python train.py --n_layer=9 --d_model=384 --n_head=6 --n_kv_head=6 --head_dim=64 --d_mlp=1536 --vocab_size=8192 --activation="gelu" --norm="layernorm" --norm_place="pre" --norm_eps=1e-06 --positions="learned" --qk_norm=false --attn_scale=0.125 --bias="none" --tie_embeddings=true --parallel_block=false --init="normal" --init_std_qkv=0.0234 --init_std_o=0.0055 --init_std_up=0.0234 --init_std_down=0.0055 --optimizer="soap_variant" --lr=0.00511 --lr_mult_up=0.603 --beta1=0.95 --beta2=0.95 --lr_head=0.00541 --grad_clip=1.0 --warmup_steps=200 --schedule="wsd" --decay_fraction=0.567 --decay_shape="linear" --final_lr_fraction=0.0 --batch_tokens=65536 --seq_len=256 --doc_mask=true --train_tokens=402700000 --steps=6145 --dataset="wikipedia_en"
Each number is 128 + 24 x the weight over its row's rms, rounded and kept within 0 to 255. Layers, rows and columns count from 0. Numbers have three digits each. The size before them is the row's rms in percent of the matrix's.

# up: layer 5 MLP up, 1536x384, rms 0.149, rows 1323-1369, columns 320-383
# down: layer 5 MLP down (transposed), 1536x384, rms 0.262, rows 1323-1368, columns 320-383
up1323 094:139128111145149106113138113123150123080110147135134175104088118093137104139100142136123109080115095082125151116080103105146137100142132143130151118122143073130163173121101090154125122138150103
down1323 099:133123137130155162115100187123109152135113116119118132135101145115136123131123118144139099143125142124108151095174096101134097124121119135148154111104133121156119093135117137115118104130116141
up1324 101:109104152123120146094111124114118134117115151094163132080149160161164109134132095110108158128142143155147103130142121118135123148102134150100142150123113139181150080111131127110132104115175120
down1324 105:119103128156146095142101120123105158152126136120117131105081112129136151124138103142132130155161122156143156164105113129113108085100180132105089092107128090136153115186136122113167130169126177
up1325 093:126164116137168128153118115094134106182168098147094100110113132088070108106153113148125130063128113124096148162132157089135159118083126147115134141140128066095112122071118131092166195132138142
down1325 095:148113144095149103151092124092155170160150102145168149131129105100151091133139131152132172119140097126162115122090093100099150125139095130083159084112126117149127164107126116134117166152168121
up1326 101:099193159170155139155130132084130203131122114133168104091066118142123107108118099140111100130116131154125121148155114156125090140085144117185139178121153140140115167132045114165128154133138112
down1326 104:108152131132098119133121114113154142141124131114123114117140145128154127108093184124116088129096127125128117102109100167158139102099141141088100140107157132177106122118124121146151130079124096
up1327 101:104155156130072154111108123099133133206142128180178114129105137104112153109143150098125149129134131145145135129139175129137135105154172101107136137113125142126121161076137150102121143149120098
down1327 105:117208108139087132103124151129082153175133157193170157163119130132167143148142126108111100092145183094113145101144105112143125126113110147156150123144123121116121143140103149145123126118124159
up1328 094:143169180127098178153130132132113128124146118118169171113156120141122135126161160117106100142126141125116097146127111124159154145121136091141098093112102150132106101117123101127129092115109104
down1328 098:129107092126142133145104144114132126137167091121152116095131115103150125153128077189115099111126072106105162130121105132095090155149173148113139137107161134142155111120134092080147118162145123
up1329 118:116129112122096103130081130119115087122090129123127104119104087111115121108160149150110126114143132164111157118090154135142128156152144112120148123127134134160120079096132129114121127159115087
down1329 117:136106066116097164097182135119154079105152139106108135124148088123135130082150118154133102150134115178127159097099147109107120169157136153101134038174092130162143083093129147178154104162133099
up1330 102:110154106134147116122119127104102163116166110125074129109149148090127105128110153154066163138127085065148121147142138132159163102141140129162144122139096157110120131138164118146120103108120120
down1330 099:156107115148073178162129117105115093151122152130174134130101117175144098074129147147120110152126130165094138106093111169116115162192122079114154145116154178115167108155139154150127151137116096
up1331 094:132128135153131133106098129105170135124150115144091106119126123104178107127115183119146126083142149140105145177137121119126109137163105103168093080155105095084137112119132135114135159148139119
down1331 092:130128129105097144151127095132119142134129118090171103162117105146133176147116161125112117121132114096144135109119129116130117086116132116139154127126115129159154127065109130141100157115099172
up1332 097:153149145097112147097143109116145151107159145126145124095119110111136137102110139103116095106136121118104132123119083114121120133165134129123167107144109121115135083125120173132100110126087096
down1332 101:124120135142149115146091151141130095088126122093127084121110167161114144157183145105155089114124135115126115121136137062132116122125146171117139127142127082147143083138139102136108075131139120
up1333 095:129127132151141140109202113146149097074173152109139107090124167116104128086111128120106118139126158175140174129171134144142133116163144138108086118139155109139137166081121118127113127132146130
down1333 099:135148124109135070165150110161136085119121114124151072090117115098079135114100110102149168120116150117108137142125168148174140120115155169109127144118115100089130155119089118128130121095122111
up1334 094:136116110101137140130106171108154173141088137110185141137126123128129155117098176093126155158143086102130133098094137093081149147122131162151087103108119141110115138124157129151126155144154102
down1334 093:128101105101111138118144112137119146143148117121091127124136116133142170142147122131103152127114129086120065128142120169144114083102137103099158106129120153095109157156161117120114117105107119
up1335 104:159133128112153138113133163174157135155150122126116144084105103148096111144106135135138152102162137121148157103124137097149135115101173141157126096133080104172158121114117131149093181130114089
down1335 105:138086088126127117125065170146155138148138101165146129154142126170104128130122110096135150130116114122133118096139104108113125145140137124129122127119097131149158120163173147050112141133126118
up1336 099:087140140124150109148100097115111123160139136115082146153122146117132138154109155148163118127115113108130139129112099111140150130118110158122134143118166133165153140124166160146125116119150148
down1336 101:103094141107087172113120124137123149126155142116156100084115108112121116133154125124136143140102136121146158116095128137114138119139128092139081122121120114104104102146112147151100102138125148
up1337 097:136079119159119057140121134178099145156091105160135084132146097156121101135119124088132136160109133123127117138142152105125159126141140141165135126124132168106145129157085147107121097138133140
down1337 101:116122134132151102107127131130117143091017167143134161114139139160111127188113096134148133117113117097160154126171144149116123149135158114150133129123102109147092122121135150128155081121134105
up1338 096:113142087153147121101154146096136140139127099161132137147152155076114141123137123123139140128093136130151155142123113159153130119116180129108163127141116124138106102180134132156139096126122103
down1338 091:155070128129148155134118085101125107159113150118113124125144157164106138139126148146112115095142142140137067128103117159084092125176105128150110123125119140166142116121146130124121122152117162
up1339 094:136096116116133133098089134146113134104127188133137137140131112154102098123087141151136119115126105133088103129129180173119101129089119157151140164124121158075143103137123093101124155103126128
down1339 087:170139109111134126185162131134160139162153121106153087099185109110171176145124157171130146129114146090157109131098133092137094128141122145106085140139101112144102105103130148148132115114101112
up1340 103:119123145109154140160153111116125104083132090142129144138105149116094122111104108134124107145143171110093111145103126174182146150109133110126172125152116158119190103113074101119108142113090080
down1340 098:110129088140146102140149142074141133083118087070152124144163144191120104164136094155136131121121133132144118147104107090122105166135117134165102087141113178116133136130146124132120156114108129
up1341 098:080083120149096113162131118177115122138126135079129131117134126166129127123146104129129132144112119119130114130154120151106136142154094126108113175101102130126186129105102184140145159128132118
down1341 102:161110131107128154150156075100130099147060122152088098107098162150102076132128150143142127082128106146147180097082152106086125134132136150134114131141120101123112119154125103082136158099110165
up1342 097:147151142165088104106123132154126127120126152117138125130104166093151108109130115145103115116118117111149115103069130114100113136129122099127151124162131142141204084108135125133143122114164107
down1342 101:112103149126132138115153162134099137140176091111112094135114148144173142151112124093066163086154141167162129150125136120148138129108132119137160115163153102121147137118088150136090099155104098
up1343 101:104137116129134121113171104167088119155114109144141131148107131125122072162126095157135166134138107124103109193138144088120124144092122139121117143121149131106133160085130122158140131092153111
down1343 108:111138115164106162114153108147136126079145086137104097108123134110143151117103113079126120142113099125118111147158087153121108158162115103107135145124083124124111137138150125125148122102084128
up1344 086:105093122116083130091104083132132134101084155173170139168112142110088102190139137092143110114116138135145121132133120162119134141102118116096147150127131140101116132128122105161148126110150096
down1344 093:105154125189130174099158124151071167102148148133131146086199139118107114094101126137114115121140107106127095112120110129094118146104120148143135110101117099142098133141126127139130121103102124
up1345 095:145153109112075139128135179125146131141126130100150133142141094123100120152138103106126151142072144138102124114124128098095159122102127135139171102176095152099116088143108120112186168157139157
down1345 093:135117151115198106162129100142148155154115109128114131129126131148143091120120119111104166140155128083123114131147123127116152146159103147135152156111125117112140110155133143168116092141080158
up1346 097:147123099137130144106132202155162084166129078151141132139139140076111126122095128122154156150121128104104130119099136128188116125150139116161121156103163142090142093147165086114134111131081143
down1346 105:153114089155094139135147115127105111127161122098073132162118097095083132113134121127121110127096079138135139133111147122125152177119100143159129104118124102107106109135115131096150094153066114
up1347 099:121150117114118123132130169147177119153112130164137105106118167124146101135141084087111117129124138107163106139150142093165143132130138129156156173133134092101102106118125141100140170114126108
down1347 096:133126116137133151104117084100063137140079136129169122133174126121111155128131124150132127118140147133139157149109116122119134136107126096122106118105026127134102077103130092113102120151118125
up1348 104:096162156140165143151121129148070154125114167147151150162103114106147137183108105104161135128164126162145111109107172086117117112113134143168082134118096131112115171102148109106117138156122097
down1348 109:078108120102116091095109143124112121130111103133137182178166135116121160130120120154152124125144102127167113134139129150125139155140121115143112092109125137136109120088187101103102121137117167
up1349 112:146119115121101118119100160145137109155101126075125077084152149114134088113138139127115146169136097161089099143102139117142153104137077116120133092112116161116127130119108113139115122125092091
down1349 111:131155104125138123119116120084103121132147135110107114099093135172152156103170132114114130145157134108173169124091158122126154122100102111095136110096162099112156125100122132157119142112123138
up1350 102:130107124124153138134141122177153104165152111165142147159127138102078118133165122112113121097128125137159137126115099123104169166085150125182155170130110140140095079105118151125149160163118122
down1350 104:132116144151114164156127107080131142119131129105130124105104103123130134100130147114095166104103132110127140105115090094148151136090116102149142154161142096123134112134114099085125111133153128
up1351 102:127117142139174108146126121118154162162156120136182149150139112156138095153123116142143100122119101096151106094121141078126122143094136155103141085108141097130115169110106195138090144145161138
down1351 103:133131108110140149129102099104085091135142149143130133112157164123159096100110136144136076137068129102114089110117080075128097103131117169131093101160139113119096111120165158096137087171154095
up1352 092:115129079186104081140136189107108091087153144139114156135130145125117142132129114157135145125102130130127093122154118135131113135134124133063149079138111091111137098132122127115102131111145135
down1352 099:147147114146132055167122118119145137096157122124181121129101118093145127144099115147146135125158112127110091123181089129096105100119124138090084138058130090157107153116102151164152111128149135
up1353 103:129136136126140129132131121130107118103106118127120118098117140144135092113148156147130140116126165122120157129126148117138082123119150152109111109102110157114145159130146102108112103098119136
down1353 101:104084102131173095151123184122126092099098102145161126161139085126105137115137108109099130127165145137129066096090090166107125152137149156164131133129138118102143103122127122116095165121127104
up1354 095:108128167108076198131156153153143130136135130134168110112112140119079140125106098084075120134103104071140083117198099141099147131120132138133101145142134139177129106119115112159117110135126097
down1354 102:145117133121154125105085127099109122123158127113131127095080090107137102145145111135158136161140146160110129147160186161141120167114117137111107099131115133108131156164131164159109142144110134
up1355 100:148113130091111174149155105117120122122087082133134139111117122114152116137135104105156081098099117154093112136116135081109146109124193126143158138118093133140091133107109164136109122110125159
down1355 094:090102114112146113129170106144157096086143138127149099129116139135146138124134132100112128107141127104111107107130091169132122085098110107129154129138130117133107122087117126146139122124130085
up1356 099:142139104127085130102123143107126147114117176120112113092069123120109110116149091138163108086121137096142143109150138128105136153150165106158093119123133090111114164174128122088145122086137069
down1356 106:111136149123120149148173105098132173092137127078117127112111159112111167100138120114133152149091103094163138106138146139123115120121132125099080134134105132124118136097128112115136162141148129
up1357 110:105138121119115126114136156107157112141098128128188157104136141141148090152133118148156151110142168080121115152105169118132117121111155143113120200109113167115124130099077094112173110164133111
down1357 106:047131100134132134117147176126169141172165153115112117143120094117152081128128098138112109077107177118153083106150130153126151125137134126083125123134144166145131149116132119127135101144120124
up1358 102:085077118169113117137106145123183129158166185138118119108120140120101120148105104115101103111143137136129172138136058152131174123137121062122135160148125125147118152088132152163142115117124066
down1358 100:076116139156120132072161098154098117101146116114149100108151115111155129109137138154169138156129116115080100136130099129109138128129142116100148106111151113096140127164086140122119154131083114
up1359 098:143139124111122143155126183141075097082164131183117100114111150091122169150166146126123096126161111098169110139099131095146103110122149120105168170077094145099157129083126129121114125148155119
down1359 102:138139150136139146114115112151102137125105089144126144161171180125116128141157152145099090106126119156141168155176125189103097201117107125124100073148105131128118117132143116101093126114123111
up1360 099:121123152141157095122110165147132137143100156137147096152108133167119132122128106144130095142129083116144169110125083161100088082123165148141116176123115058129156087119150156105152127142096163
down1360 092:135157124142165150123107126142149166144139142093095168186144144097129122125140094147156146131120167103135105139167141133097174129149074125131098141139133118135093131142124100096158123137124103
up1361 097:146129133122109122122140061087134145160137122163129136096146134127132094125073128104167141129117123121129099140134119114116109117136126117119136129132101161095117118132125102142055127087212114
down1361 085:117133128134129129138110148124091126113114147121115124121097135079122192115109156135129083146150081086095140144119113140125115135146122111134129103138134104143140140124135138136093134129110064
up1362 102:134124116135111128114103133148125118143127138100122107071170093140128123117107077138169174129109105178130096122137113149159111130131143116071121143095139137098142106091085072132083097178127082
down1362 108:112173109146128113150126137167134143133164149088117097124123132097119104108132099109109177145158146081138149126130101160126143115116106101126141107125143134115159156141158122156156105121128107
up1363 098:139160147115131168121121070133121121117135088107124129146094111163128131132102153111136112158114120181159153104135123128139153061155167120084104125137110098077113113140178178135136157144124097
down1363 100:139131103134136124099121104071072148119128116145109157136162124093122119117111119152137105155114143123144103131148126164157145137107141109133110100095166125110126142071120126150121123122106116
up1364 096:137124088144142103107144148127113133125118130147129165072128100153110110139173119140134123140101156134127125163151138118135152120098158148118124089154136195139127128149104167168126134108115113
down1364 102:135104122125126132158119175098130093105082105107152115105103150136124154095145138112102117112114136117124156132128099134136109120127183114118114135112195099121113075126127091186151153117117128
up1365 102:101120122118095132129140097127118117123134121131151137071114145160107131156143156116151143118125118114090102134090154153096124076141113146102105123142097141149142134105075171127110111094129136
down1365 101:114155075125125143107121093112117156119129117113117152130124129143143128146082144136115150148133123112161097135173124108107128119137138115169061125113122125125141067127074182132102140124134119
up1366 097:103098168124128105111129120134118158132125137106069092119103167153123133106109165120147162090150101130097109124132152127123157133118120110131108109114161119164086113105136134109155149116139139
down1366 108:101100143130164162135132100102110158050058141086140141122118116063116123115142112141122111098145089104145137133130141117108132120088097075104121100128161141108127102091165162063123146127076121
up1367 099:116134126145130167127149120105146106090132102150078156168170140101109128149085132112131140144083093124159100117138142125147095134159130123103113124132133125155128103149089121091134143084133132
down1367 102:107124121129190108091107115113127141118120095112152148127111108152147086162134128137113110123128151131098122161133152136121110088139102117176080113124150117060162129100134096155112149117134146
up1368 097:122134097169156154103123109135137174148165122130083108124128154154050126122129140161101184150123109142143141157129157130090098117182096111168131126163141127099170150110129135112122187128140161
down1368 099:135164119090102101118131125147141114143084174135119145114129125176119155177112128098108092123117144145115124085131130145117133123133137135165144116131144102092105154198116088122123104080156104
up1369 093:095130138122077119130168106113200094100113107131132125153122121132098102121168161122141112169100128113139093122155104111180125143087119135155093152138107140074173091149161148159148119131130128